Part of a small language model's weights.
Size: width 192, 6 heads of 32, vocabulary 1637.
Architecture: rotary positions, no biases in attention or MLP, untied embeddings.
Training: a variant of SOAP for these matrices, 137M tokens.
Each number is 128 + 32 x the weight over its row's rms, rounded and kept within 0 to 255. Layers, rows and columns count from 0. Numbers have three digits each. The size before them is the row's rms in percent of the matrix's.

# layer 4 MLP up, 768x192, rms 0.0652, rows 572-767, columns 64-127
106:084133106078132093138123114084177160138121079090102125147137114043124144163161160103130119144149158112115203113058132125194115184131152132135106153132125156109101118096107165152139189147107153
101:112146128105082121155105113082120140126105095174102171167158096137120158119147195140095108159146097186137134131136128158134109159158143113220141153091120121102128121133147140128092111147087144
108:151133105138096127168064142135125157088133175143160144126170108087119089140127140127139151121172175146103184127151116203153055167147133105122187147107103113129158111250151140126114119139050107
102:112195075173105067053161163143147161124094088117121115123150121132158171127141125096137180127194122071105146114186175163078135144127133134179093132175130126086130097096078157109114179135184144
096:110055183182094195136128100165151102102191134116114168177150092177165089118092174140170095148169140170074117154066113144132101152113096163107111087134224110109073125074179164174138148157071142
096:151146158084166118164086145063133155106108098143059105061126124082173127127101082085093063160154156111118079117180118077182106143103124138119141133201136118084195097139071085143086105213109071
094:168165142155137113102133162138118122104142087166104151147117166193154113134154125164150097115123115097107121158126177171086187133141082184124104124136138114088171210225084173078138175133139134
108:181152125091117142095141147185145151112145104147166157113130156144136133088172114114170116163146154203124083123101082122110167103111118091078141142100103152093128122112143131154158137137131107
099:171120102117149087113127151133121131072136177137120123114153114127138139163118120133101069172100168113145139153126099138163143149137131138133194114114121146118104129157158157136099164132101100
094:113137122171093133159125106084209147132102130092065092152090118178117116126114164131142096114128127128123123089130155151148078030141211138112084120132120139081167146118191062160082107148137135
110:106151142155147178125112109132082180161130117154164107154138133099209127134190127122108084136081118140110120171106085125100093171190138130111126164156142172092114102065133136131123108140092145
101:109082113113166107132170100115097108136140150109100073158129118120152171118129094103147124133145115150117138109136141184108111096081082145142150181137186124134165112132166105145207123185112119
099:131095106124182137127158117143139158125156119126160098061179170113194187100097126156044163085073160139112142105158149145139085128178163116147155143049173139112205163091140146128156137134142090
103:109143132161137156160083149137183098085072137093119155124120167127126127074177121139058149098148121088090112165142092147143141141085155096145107064129132149134149070145071088125135149156140121
101:133172127178103108157138133118092082148159110120151143051122104129114152119157150132109113089057128164104168101113158119163098122121156129134122118071091126146090145136130149137163093061093079
100:159193122148103089144142143132104155161105155164115116063122118141125160130185115080111135160086181115167158150144102104101083117152146120125143139105108090095100163164103194093121091080147089
098:125171153143109139075136085151082064130170117099137097180131110069164098102114150087112102100071136089119098144093101099114164085114079111096138090160088068159143126181072124109181117099131128
096:144112117081113141076123125096181146121084141122123088112088083140091105107158100135112089107152153112096083179205161080139116150039124152179139177128101072154136139178073097124072135131104178
097:169106130116144166135071158080157120091164147097084104101131099120142143118184153124138061106148182092143110115099136140117115122148127121125116121126098179122089144053188117100098137092126139
101:074085091154111128114140108122134130150135072135195098170133108114116139107120075156161159181100087074081123109122118133112173107098124066118177128132138129056211159094101108093074144093135174
103:120135168172121095101076071138128117139173193147103175128138098077186074131100101082156169214200107061148140141161121106138134156118161136140115160144119162121122135137089121149146110118108080
098:162089110183109173177120109163127185170119152129131109177144160116126038148099089124122107100134078110148092180136177126066161148161108065145147088134094069152114163097124112125146100100168114
095:110073072133152049069110111168160115143120162119078123092103149127080138081119148150164147158146150116083094102154079112160114099119145181065141115120130140097094134141105174128100145153112117
102:124142126052136162096121164110080126148120110135114114063113088093144084108139119130084166128159179188107108178134132115099104125111103169124120155129179099127124135079155146103139114139075100
101:064161187157155069089150120139123101103144173168067192154149087206139154096157115093124161119103111113147097175160144141142153128135133159128110147168167104129104101128139128159114107110167126
092:120140163139166164094171137149172103098132152156128064113127153083116136082155144166091104102145091168123113157121162194137162114179125188131159131079125111138156158123158126115155109109144144
097:151094119153119116094073123189148136147165127093192148108182128140155078153192127107099095080182146109149182130132130120088118115186137156122110186118183192159079122187120098114117150165117140
094:162110151143157171139133108181118097162077124113086191158085135080139121154113132122161129043107151115149105131091036156126116169122119148123107109123144144147141161135112023110199176102084157
101:083171182134093114136097115145096109100111102114106101093080085100126088091124087145146139164140133123123107158125143139116110164116113101133139112110162123129143183176140094116090133141089155
111:140035135127142136148154121105076163151130079104129128170101136174119170079131123099135147120105135086114165166111178107125155122135111128109119181098151159107135120172141125190041112172154107
101:126129132094148126148205098084141137095130168162137060101153101139147095112129098119095162145080183097129137110101110108088089174125127128120140151088111173133131102114127109132106150190072159
108:129078175146155133096066119114148144130187129077129076138078082121078129188126106091191130157144112140140163147133096083111151156139139106113142142161121156081074159125121102086153119130117122
095:163076136144124127141126052087162121102156185101116091136028096195131167137174133111144079141105104137080171141151118123143127140169144106115126081121126095111146077092178118135149136153086099
093:155099164181177144144137087096145104143148163086155134176135121085154141154150107163124103143184141115102160170114124116111109133110118157137117112062118079163111147088154130150205155154166178
102:108089130182082141159159133170157126131115136104145146150129127127113139165106181131132123128031217187129178193092156159044091107087128084127113092142139171165173140120119108105149088111152116
098:137110130179137157097139102188176114083179185146153079150087178192141156137118129153105141144117083083073098098194084120183079100151164125055148088177120151085145142140154130099139137155085102
101:140109101110132127122031130127090133198066146116110154113153077084142102140052128109121097093145106107157143134122149106079117038190166162125095144088151151126128145152080064143131146127137124
101:139200149106124136153148124165122098150145178134116141107133109091142140140159130158124088154114099147143129146155096112110124122141094113138088131120091105074111099214127104133175190137114148
105:151172126133143107074119077117105087065123101139097091085144094127075159172149101088108125159153092148215079133165127147155144066129168125139115112177111090145105162107118175120120138132107104
101:186101058207091142090121072195163135068111117147108138151094110116147164092147122086125137128161099110104137153188143109133072088154169136160090071146112176098099174117118139165154114118159112
106:138127077133089122135123133126127116084161115085149160075116153105170157113116139154173062130255119126111131143158147135054101149134074110137148208174145107121134137145143136151118119182101154
103:113114147177116117087130161152166130099114110136147088112163184146126130152155083135164135228115014097124123112156111104185172176072142075106091113167147131079088143123111177122160146079171076
099:188173123118089179121178087077153134165116108066152137107101179130115136103156114160106114080134136148142103112187124174125104139129178126136155180196129134099146084111104131129139143133116129
091:120112159131110165168086151165114111099101174101146117145159118115112121144141085087106142152090076170145141154156126135178188154145076146062086118117130176113143131173094159135197136160108101
099:117075096132104091125112121142141116151152134099181193091102094057153100171136098135134143130127110134035131139180107092112125128137089094093114137166174094083183174137154140104124130145154153
094:202123139136103164138161099125156164184121215058144165112137109069172070152108122108145154179127137112163143098069094117145123119133162125171147145102120117108112121079188089096081100129159153
099:153109140048155133168054136129160138147098107128148144164190165126147132051162118100152098090115189131163083134122156121068138159144121115107134159091147124139107109134206174123099138132157202
103:135105140120122099144115150086075110097147141116172111102121179173086082176124117163174063116160130076150116175126089109132159092133114133155121134156100150081146103168184121131185066141046115
099:123106146151105129048077179144149110110148114189052128084149116074174098168170158110135066103160159106119118135141123139152118118108135178093117124116196168154087140135084148096204115154136144
099:167118159112115130057136119122093128155184174107112140065128139119157181097129151139126118149101176197147082146143138140072120144119166081093139109178092139158168105092121172086144098130144121
092:140175145134142080163128083069087148100165119169111155045093111158138107148116150122182047133152072172139146106151119137133125063164065175087088179109091066110146117124120193105075088085139131
096:102089102083115104124134121151085125112107189119138147169063133164134126121110130107085158217088133132114115164172106137136105140048168136154101155094113199087114167143116147142110076158100212
102:145100159132145113143075134116119146145105087116171131124193217134150175138159168089213129082118179193120201116104114159179132139138159067156159143100125160110102110136136138154134148091098126
103:140131095116104218125155147122161142092164093190120101093101185130148148141087098165160119119141144122106169124104139188074164124154142150193132135102104162096175104101111110104157055054135074
101:114064133163092078125108114115172113076116136107103109114174123105084133156093155137098106188134120110054166185121100101146121153115167120145185152103132118125082172111122153166081099162151107
101:136116143135157088124104132065113144114133140101130194140109142144179083102188151171134024127092162105152120144146121127149087102174186146063091109147121128119116156086105105028145100139136089
099:146084130096160113131117128168140212137177115144100145141108106152128104114129116192077126136045126138128157127147128131101120132136189121196166198141129161136082156154143175138103171163069123
104:125083164152140155089087116124116119135213156196147137171185110151111075172138084123121140152127114154112114123070097160107090106194062165072104117145114121104118088194085142163100095157110097
098:113084142054166147077194170149189101164089056075147176141079158201102092101150161146069075161107100130117112083125143163119169137132129127101146098102103086142084088158073078110129116109113130
091:182104110098110110157115093088091146109154080104137103084141101148185153140189120146143112159124160140152179153104218075167117133151130108185084097117112156114067088122122150172146178149130068
106:114093140133121148062117187174124112100124142161214121142142161073155118075136077131116200123112085127107139191133114143138089073112121173099063137172189105095132087103155086105149123149124095
101:086108202136150164095143142112163112144149172137131089120070117145103160085106134164148144141060154121107100156117118082131106105119085173106092172139160077093103149127085127100142172149080126
093:076176173126114145089165100137094114130138065089153094139126147169078104172160140146108070171108170188096173123120130186132128093123173200071081119109134176143113108154099173150140135152130128
099:119162101130105167155163134106090064105134144154101132058109126116083122138127145126079090162108126169140152182143105137154107125151121113154083182105159155128108150094058194153109104161121153
100:195124136139118078148162145088083133169117146139182099134091148137141133148074131086174121145204162161160181133063106165126118168107109119128108118107155144176104168191095144170093124175158072
097:137099109135103107143145096108199095119145085108099138164141130094107101143163136085122113195138068099136170177156126108126154139141124164147135107149181122097103123197126123111135138131109151
102:091079131196149181096103114161101098103148132085133137098074152142190110157171077135127128156172136115137101121072062088059140093142154154108151144170131095110169110143115123147095121144164141
091:097137112097138048087127158144149125147188131077125158154119150161087167104126196154079066129137137106082154147074115165047097130096121146173138168138135162168116101161128113067044136175075164
084:143142128103150109168128088115114176119154102054122090103145130114092141114126137076140108173127114137114139143142116153111124098181122154065100090160151152153125170160140139182150184146169147
109:147051167144071094096168146116140128148131129151171146124176121158078104185151113116113124085114087194152111156061073158153064126137134126111070126133142082115144198107139118094125085154189163
099:130120108191077148140116081172169141107080111117139054115106090141128104095161118065150145138133045150157138146130122112102134185113151088123112105160094133142138087141113052111161131022113134
103:179094052149072132133115130150080113109162089108182090155162102111150124046157150102115149166143112216100115136159167116113129141125205100113144142103152158136143060086140151153181174159100142
093:152118122183145079169113151133062120107129137165101109156104133100131176123156121146186103157086097146103092105145099177148095131110146148151121069197120172090139144096104054099099115096127104
096:142117096149086132115137100121083128110126126139181127132141190107101094111105099162108136157100137076083092139088081141173138186152105101113070112108154122167157120132149155162143158158091108
103:188027076172072134146168151134090134129121101118087166102183169114162142194125152101133068130176110124116117139121085096083191127176153163155116109147147157124138142145119195082095085143159129
098:104088124134114087130113080067109082144153133130154157069119118105058130114097146101113132123122134165094101079183095067075119139140133092051178123103185091151125084091166153119099122101138111
100:126117184134172165121098124114199067131131140115147119150064143100086117142123084155081116108169098060099143126115127180156099174110138163160141136115095114143159095148088135123156100135118092
096:166114138184158155190123130136153069046160183119089125078125165150098132112133154145115160093116144145143104164146062104117133081098120119099145156148111086162189075130174143168213173103108129
110:118203108120156062120115213133101145151125048131161094114126100110173131122140102103163159179154179136144132162130087158144132114131129104178086133129117135103150126103135133137087117100106120
097:154120147111164152117133090115131158120138138071083187127161159167102140143122122132070142104115077110108089133186145094128090134107118108119139122147133054095103123124091122090143187123124134
096:093130180168153071142084148135129152113118175183077156080086091162081103143125147116126107108196160130142169133152093066173134160147186145082152125147196133090132132122138119195133136119122099
108:129136161097185075108128168133058080119085095105113187091147095119078092137143128132069147106106148113049086157139159083135127149164096107110107129124170129142174123117097106165179107131061095
094:159134119164092127202134130140135147057178140097139149111121127114116133138078104130201100085153097130060109153113080088108140109091179165156082127185191152110163087131179124087147107131153083
109:176126123194093106068131088146138133115118160140101114182109117078146138091163120110104108131137123200098153136177162097143152159112147119099147153114138127144100103149073158136173163167115142
094:133118140137152123191081217089119098081146177131107156165124093120108103151151066139103142131126117060160145120095117165106139149152173154134127151131136117129118095098109134128098106136090078
098:076107139188170115140130140134123102139171135100080167078165154216108153113144074127126144160125127180127204179078097132098132156096110130122105119187083097084140088114114158203164118141092090
096:157178110096095153175153143147141173126062162136123077122125152077156145125165137117064142169149139183133097150110096127160161098135119114151107113115107119152081066137059111073102099107156092
105:145074105137135085152114148100187200124096136143185139095149157177086113085107114147174162113146173119094138138159060099082169118126094138155140101165161141113153083085112113155133169102070112
091:145127057141093090088138125125063116157078111095126159085143147128158153090148131076123147123133140166119109105218197102140152100152096143070148110201138152151075120131135133044077050123141185
109:112103135149098126107149065133185082100155100113099156114157136091180088142069179152183128116219177135097181168171081167170179159135165136092176141127143085147119060130107170121158127100087140
094:112118143171180113090126151109120114140133125128176093130147122125131102107131191075131153150089073149147140125154130176115109178083132171140134132145189169139110120192126159119097103073127178
098:162188126148065110160121075042115182105116137116172169136099133139132089127122129118072163134154151136144129137133108091101162120173130128119167138136141129148105088134076107105138139125121118
093:102126105099122139129039107144116128189081165100197095111144083166054147174061142063155142148097145130122151132178116115159084106110122090189113156120122146132180082130058102197130046093141106
090:139081122163059175117105178127128153157142153140111099100138120108154107175153181054148130081084090114120103148146100075065087156147158117143126136169128081124104131143092144215146168128092113
102:126108113121136083182106111064107143162125077122141162119137121106051185125138115173068103054118151132106097158081132130123167045147130124095151156059153137123136116114135155110116159105091118
103:148100083124079166130146156053106186101109152182154115145110080159144157084141154106107098095166206169085160111147119150117159120168127186165085137161111115171095094133163184110135149080133164
103:084149092125125132085125201130105097068120136075160059199111162092143116096177129148153123134118136187137158137128080224101111147137089123204158161094156163113091081137169111176163143178116089
109:212128154168134108106142091176154147099162160073103135121144121133149091131187055087100129151084075155122092156150155120117168135125067146144130159109099040086152101140119086115145157094163094
093:152124143119172137157145139157081184085148138126113068127132118192112194111135100136088083107124129187147084146152168181161160174088115177131151071183050075123137147136174078086081181117099136
101:084123089163131135110160126174119087168206095148143083103153123142132159133111187109083088188134106115158142119083150145114095083183132134211133157067144101186111144157107108139172175156112114
098:078103129161126110117148128106131095168128137103157164101113129097091121096102234117134149146149092116066117127140131124086142111155122148107112148164084136110206117143094151110188133140087097
096:194145156187179093095159051118142120129137089114114119166092152129119096129076105129059087125098105154126140128155083133207087117197136171179173131128158097128105130131144106143169084158168100
100:091123141156152088165122158101171118077149065133114170116129184095129143123109119081120089164128103115074101060145083092098140110103108112094157162122152102121184157138157127130120170103129125
098:159172117102152110155156097171115119153188181166132133134145156145101136150146097091169142151113148085150161108072049094141135159090149115182120046132156149166100188162151139096127142162122133
104:083135102162078114081147080145154138191113152146119123143122166151182113160148081148112148120123146133087110134157182136104127122100138106141133114141090090149143127094093126137094176191155134
089:132099138114154117163094195109110137138143128109188112118127098111079175125089121064132147086080126051191084117119166128092147137073169125138115086162141080160141068137221105191102138110150109
104:114061108152140129091049130077080166155113163179124157164134167124158138132137127165096112129132108126109149148099154105115187110128075159145205098096115083163129111189120102156111061184103182
101:108162136116097124142110111163155163241106110117123078114100162102157157126144120113167108116120135160180089107136084158079126154096161117102161168154136097143110151135100135144077115102148112
093:069143155165118126087075075054136218133156092153210132162188159064099123103132101191115134107135086119109094123107123121104162064135076164134094134164071144150120106157107131178140159074129103
096:099073120138149121112137080146124087148099116139091086101140116154134108106116126101158131085178150182086122134147130096158143052143136162108119149129144108107122133107104129159089151121046127
101:151163096134093093099187089194129179089113108115117106134135136140133094098106146138179115130093080081170095142137173099114110115121129134151080176136166132159124147144120063121121118164158123
104:153092172114108131104129230135148153136122110120130095087110157137121110076135098175072079148152194092128177097153100196121194125102157153124133103200129103118103125098134171134166162152100138
102:124149074149150143181171133119154094102154142132111102166109123165066153150095126164135159077118172197089134102148167185201115104152136126148127149088167143117097197119145120129148138127114128
109:117109127170103094140104133103121169080166122083132094202146137208083191123160093142089123174154146164101115139069142177149145109143033157081148109161128127135110111132115124191120089139105167
090:125207077134192163153130113141117112084135126074143154157148106077163152111154113213148146091102144079130114105114083156169131131084135197129136118148177073095087194140095170123113066110042183
096:081128084087096097077116076034109157150062066089153159124071090134096049147128104109131120138141124063145157142113119117130183128092179154150157164107134165143078118182119042138107154146136155
103:108050093140119175073132062144119115163135093145098068148090137070144152140153151130062126140149107147143163161115134106115153137145063229161151151147157121150124122158090138178107150180080135
101:195093198120106165179183179124154142117151207098107153193136185111134149073157118111154141100116100108111062180167129163123161108152169147151150128140138143121147104159074179172170122061103094
114:173134144157207124162174153125150145139144163112142147072181174134109123149170083152112102103093086082146081095123162112080141092132160080129139094084130126154109144129141142144188153136088127
095:125123135148080110068127154163169188162126240108083130073169122255134187116110117161143107114083143119147163130157115151147117119143134108132136077155100110118116105124097107170083163108141166
099:160155143064100123123152138125142177181194162123128128159092132153059087121110142144137146170146131136145144142112148145122126108177185151173141127150135127123070146085170101148160102113105105
104:173119155171170125154118090123098105154127125105127148095144105180098116139133093185097115134167143140126123110154088156106141098152131104180109137148128130082103118176097135077137108197178086
097:056085095127094157192095113157137121115161113126142114092099144170136139096139132113157084165116089139172237149136124174134071156159067101183182144102194117125054092131199150157166160115058119
099:080078084130149116130153117137128138179165082067148126129079098173093147096109101169156082092136172136164104169108116139122189083075111109146103104100126114126112127096105080094089136101141113
090:053172159134166134142081095152086087150146102102051119078124107065115108181095163071119121161129164202114144151096131087165147166152160130094136132084172151135151124052130119102058103127167085
104:164081083153111168097102092111159140131090180161078073188112104124102112088196108150119073151161154063169106153189175170090090099187154102099137107153181114124194172161123128166131109100100130
093:223125136177162108129139166085146133087092213083044107185072080164156199134101110161155157155115118085130073113139107125137144103142145161148150162150171144090108140178150163183114173105092122
109:112121144110141078169151130096071137126144133169141128122074092086155138150139194128157167176152080100093141142090139145095143145110110167145182139142101072102117155156136165050104164137141151
102:169173135152097155125147205082068152115140136136075187124129115118169138178203176124151098112091116135126133134131147127110129133171119227171156189136124105187181120154095146136066100136120146
105:075165148169094095138164033125179090129121188135152118219171109087082127119113153192135110115061089107105148100136108127154149114126164107155150092145144074170096135200125137115131095166099142
106:150137081102137153177116137083075098126176157090102151115113133142183151117139118097119106173101136141190117114100146130065168104174199069138161125128093145178151177086096136088122112145120105
103:100127098140132158090142137092125103121151117110111114120141108170124129135166186185087154149063113140106173144083162107129101117145102142093130132125124143150191059197125163162131139143161138
092:112147096149091168137142118183145066107106160177126099094172075130069056116137123148133132158115166196167151099114117136125185145119134163122127175145154160168126114132129131118092183138156181
095:122178050120050147147205078113126120136116128176145148097113152138141160151151125094109121112100131154146184118138102142051128079125175106131135129112116212125174114187124117103156115170165121
096:167139159115121115108112152108124131086108090155122100109110131166139115094077153104124145162083149109198128160136166154107137104146143123137137089149086117204172146089094107105181178172151116
100:135132181085128185090114137149158097120070214111109123168153149113099074120124145091084141138115112085171170142142157111158142137121122083154122124089187145172140202146157102105191115086125107
101:084173194089103116124093156166150134122163070083112155138168153113115160102120125090161161120142137133105127139124139111158138135140164161128115141108143081152171125199140166142057129174134069
122:154143149148159130127110174129151132126140129098122161130074131175162135143194099155119114158169142083204079122126111173098169126122162141141054107113082116076076149079152086076158126130093129
096:154096113111113162153143086047115131082175086151147033143071103072152105118140060101152116165107128138151166148092161132123184121071128100227147128101114190097163139145123035141153143123113105
099:123143121137182129161133146080158132141171197084155158105150136123149134078191153183177114109105148121128162133124106139164132139132122128134122122143148065107115131112050132134146163103067080
100:101115129127117076124152107128134152132112159165156186121032103165167193145125127094153127124137128136101060172122178072125125117124143151124087099141149115171055094082181073174095136049144164
099:148125074150144133133141130143067119160093130080049124171138119136124136129149077080099088158139189132087110136126115152111126097106152082195185104123122075069111113132052148052076126133121128
101:106172101164109150126092121127100177170059129083143138116164105202126091070112118145134130090162127116188135164122131114070180111179072099133148089098126186155125093136094117132121126171130097
097:123131134164099144131135165118101155115162121119071177112109151202138110109113136116175135146104148111142129168183149141137120085151110187158085117159189108171101170098106090126118154133140104
088:184119170121079156102129114157139147089154116133142091121136192183097113113135189112173113138122180153080111147169130204155117097210093173147113099086147129151152125154139171143157104104098150
091:131108091153098127087109133072128133145089167166082108082100092128125141124129090140095073131080207105111107075165140136131131127157121156115164095133108198170101158094078153094069145085113097
093:110150077170129167074148053145145183126127169138130107161120042155145115095136133081111110182109120168144200105120150124115135078148142135124090165130132194100160104128118117108104109140144110
110:139087130127067114154110113142157088120092175125128141220084160171125130154106082154129134119086136182099123157150050111092156130160144128137139113154134124127156127096047081101091118161155136
103:159054239104092136096080096147168178122118102116140112089119163101131185113122176127095185157119130108192214122181135086189123117121205109138053120094140100130120109132146133141138104136083092
098:142069126162152079123116164101097133073089121126152140116151075102101117127125114080171114162083127135140113105132128157135077123143149122103128104176153073142110157100148095066118139125151096
094:106110131134154148114078149130173158131131144153225064119140141158187108163077146141142218110124184144095181101113158163068179110066144133181127121080103070129096172140130087085103157122112140
093:137119079143156123130122105185134101114102160134112172205158147103106102099140121114107087116105107133070125144143145135105107147191063106079113125133207114119106139101158124092130189191064131
100:086153107116113120094116075150152126165140122119124143143076163126111142101159143191159116103100143141136088103102141115084182109157073082072159137087097130132096120128188095131117152073123115
108:110080112146137157102185093160130226122097151166193140151109124176052115125133136134093127123084097127144127102159057160110096145113198107093176121122127124088104083037140115072092103128134120
103:129124155098096205083088167104182108129068150065124115081113095098094036144170131138056150189135156076181122130167108134185158140147139125100095150153124159165114142108119120120122155135101115
095:181109178125143189080151096130121106105119101186102125138159098129142115088170119185114117130116097105147133118076133154187175095077178124120127068090116155183161092180102056154180103178078180
102:146094095114120116150095149141168155110116110163142141104138154090106139144144192080090185142182120069129152169131103126077139112136131113130141099147147135100113143107115136107095147081063109
099:182103178127099113184142141088123164132135159124124136101096127214079100139111141083171037120111102121164123153205123150147088135196136126153111134096158132194188151091114127132120142133094123
107:159112189116139132174099164101092160100126125094121124179178125128109089102098096155126184127164119128122150153083112109110077108143137065135105092126070160121117127082152105145122055100120189
098:180115143106114185155125143146209107118088113147092077129137121111171105155165120133127083132165142163129122144069176135114057147099110125128151141106160150077120122102154108140128152075086122
097:150109154072120120131080111080110090152173054113155116106084206140065217124119100107094117132123150118120107156165100077170139097113169186088153098101108088182128121105098128129120108136106168
096:152149165099151149066165134148178133067150187076174140115165180138149130153161139158200186111161147118170158142125151077099152144161128137114129116124106150085165090156117122125092145078134099
097:115190115152115102161092104127123139115139106136144098133069181165140142124085161144137087141097140164228099163086123126146109139104075137128163094103126129064127155181131173117133141177160163
114:153160183180108118121108111162145109129176119130124122121128171126154181112107125174140146106136086105080060097157161122147166108172184142116120131127125143119159139135057137112124076106080114
112:114115147164155123160073078175197131134092121101176147142097122193124152082124098131090107149139113098142201085148097167158140113138139166097154108137148144154063100095139131147170122159123119
101:109106089137120155086095165126174111050084127201160077183111103121163154092153112153096114160122093096125162224124110141110123159160159083164159113153091096118144116187143125129187124145149120
103:141164122100103107118148151049120075107149168139158197114157121170106133088136119143145119150132132118145140081131091083100101089239108208121127163108181148169132144194123158089164193138100143
102:128111087117139082110144120176076114121160140075113171162122119139097081140115147137172103141118169111100212169147125149128073095106144130139126143067165155135177096131110115193122114136124104
102:103142105121129146101131179127103082195141149072140144151146150171133216116124116095098114110085154102092119144069113129132096163143133176101112154155164119137162146185146161098107188084105151
101:119163149131114086138130122096185122146180090140155094085112099097172111143084180152128140079092158145160123156164115146109169134121116097179180137162135146131181105175108062106110129105144079
097:155153162104121174136144117082137128136133125113127148141170096097163136104199121162120087181158077105086100110178120162104089161072135121157127159119118132148155082069153134115090205194109159
086:131096138121110141074120148098139139192120100142138137140129188203122189114163083105193151131107136116133120095116136158074165100146157187050152202145138144167124143116098136101116160157079153
099:124126096129127116128118147107110109124070111062169140135135092166179174136086106159173099141172143118130163172122131145123150134126161087098095148065109072084164120125157150135166157146111094
104:079076134177107108082152096151139077106105113054096220111105171080144101095174122110086110101117128105146204169157114117088125133101135166186091108068167091161110131165133097086090085147097139
107:084155114150123173130150150112145112150140120150163140151185149058168120163165130110129103194145131108177160182073142096099121087151108087174121143125091166205126165134057154109088111166157093
098:086123140140141070147106143064134098100117073149124140144110118104158156144108152096135104154116136146120120069172188105107175143131083084122154150094160163126140161123140142124110177169130116
110:150100151179144130114133137128108109148139091105131107127121090153131160141174095165136126151146126117123107109077116167129146118103127147124117133130090060128121143167138123130127160132124128
101:103132148142149139069063141117122142133125101093134135152174142138141118181190125103119129109158188131105118140120097098124185132062121148136169077108134106090132119151048124138179132129124134
099:110121100075157112092106084137130147085093077090088143121126068108167129098118115112159103178097102138114129121161182114152104118168118046172139122048135114174131166092108128189182172098093098
096:165159094140156083089139135103107102088143163134103103099163110176101138121095061169201129162154160134220124111125152100072069157131126104088160118114121093067102106155165105128119149124121120
100:117153144106160105098065073105131112135137126138075111121111124156160142139116193139119084153154177172119156135105080144136165133166102143151157129086154147101086084092040182123177113121087093
106:135143078119170118089115164157143145195195135161212127170163100144114065132094074135101100159029126097141110116102121111118114157146119129123119124142111119141087142155125125113107170195099086
102:130119124129124129123152155140169084167136102108128152121131073118138201119163101152144082153120206136126055099098076135111162083152151137053144193132181101132119067163089078187121163173136150
093:131141138143141105152124102150121107121070154138115133234104150092053147088162132164097173203051110161106152094096167147140117121088126145122100115115119148133146114129128091110201113102155090
097:181128127154166091108141106062109107145117129120125166107155133111151105159159051156123127143120122166150073181147104123142138171145179109151095129189125074137109156083086099050160122218134179
104:132053114139207122142090183141063060128208141117137170131107142089135141178153158071224130051122135192145081091123154156100144088107132106113147128064179147129150075072142125125133101118094137
101:140187151148080160089094163109139104100124144204131093133133168132088120131200142110109113118072153125128121146117079124125140193125125120120123131169163197075191110126151158090113042106135139
105:134041116120120131095133125152178140089172152120131102138050119164148088112117092160083130147120074111109112144185117169098071126125076093134099133103087133114104093096086183077099092093121137
103:144156126153135099214113067157125135110136128058155102086134170075121119151114126194127169192146121076148100162165143110116103127209133108094102098168166111135140119142115104104098151152065095
098:172089137149125109171125160110137143144101151137131119166154103125119058122102122132104156148157135113129176123107121139146088129131115117202168106132149161152073125166155106150061136134100132
089:146160114089164126134147144158120140121107155114190174153112125133088187108141107164143139134087138141215117105105143183129108103108148112088098078117145168114128167154129091092129124184105123
106:129188156075143170128135159176165134160132156131089184103152149117107142149143082144132071167098156116073106151094140161187101126158098168099208102142132156134129128090171079132177085169072116
104:099150152113101102163116141132150148141140125085106094169087115227139086108086106084099123142106107144108131144081149132049085084087077154099096174087157119088107110123050109150123139099116100
094:153074127103157186147136103120115120173105151115157115084084113207138154199149120093082114140055141147162157120146158095080105066110142103104074112087135113166078074104140146100127170178148122
099:104081132123085177117131170099125154095174141114169134124095105157128102153113138107139115102127138133055159112178188157161133099167101171123150086143143101182128176101115105110165139115157201
100:171108102158147162153123120142097126106097128144091102142141160118108108140193156126147136104179110103121098130106116161134113132114130163055117124118132173175090168125107151123109126145101099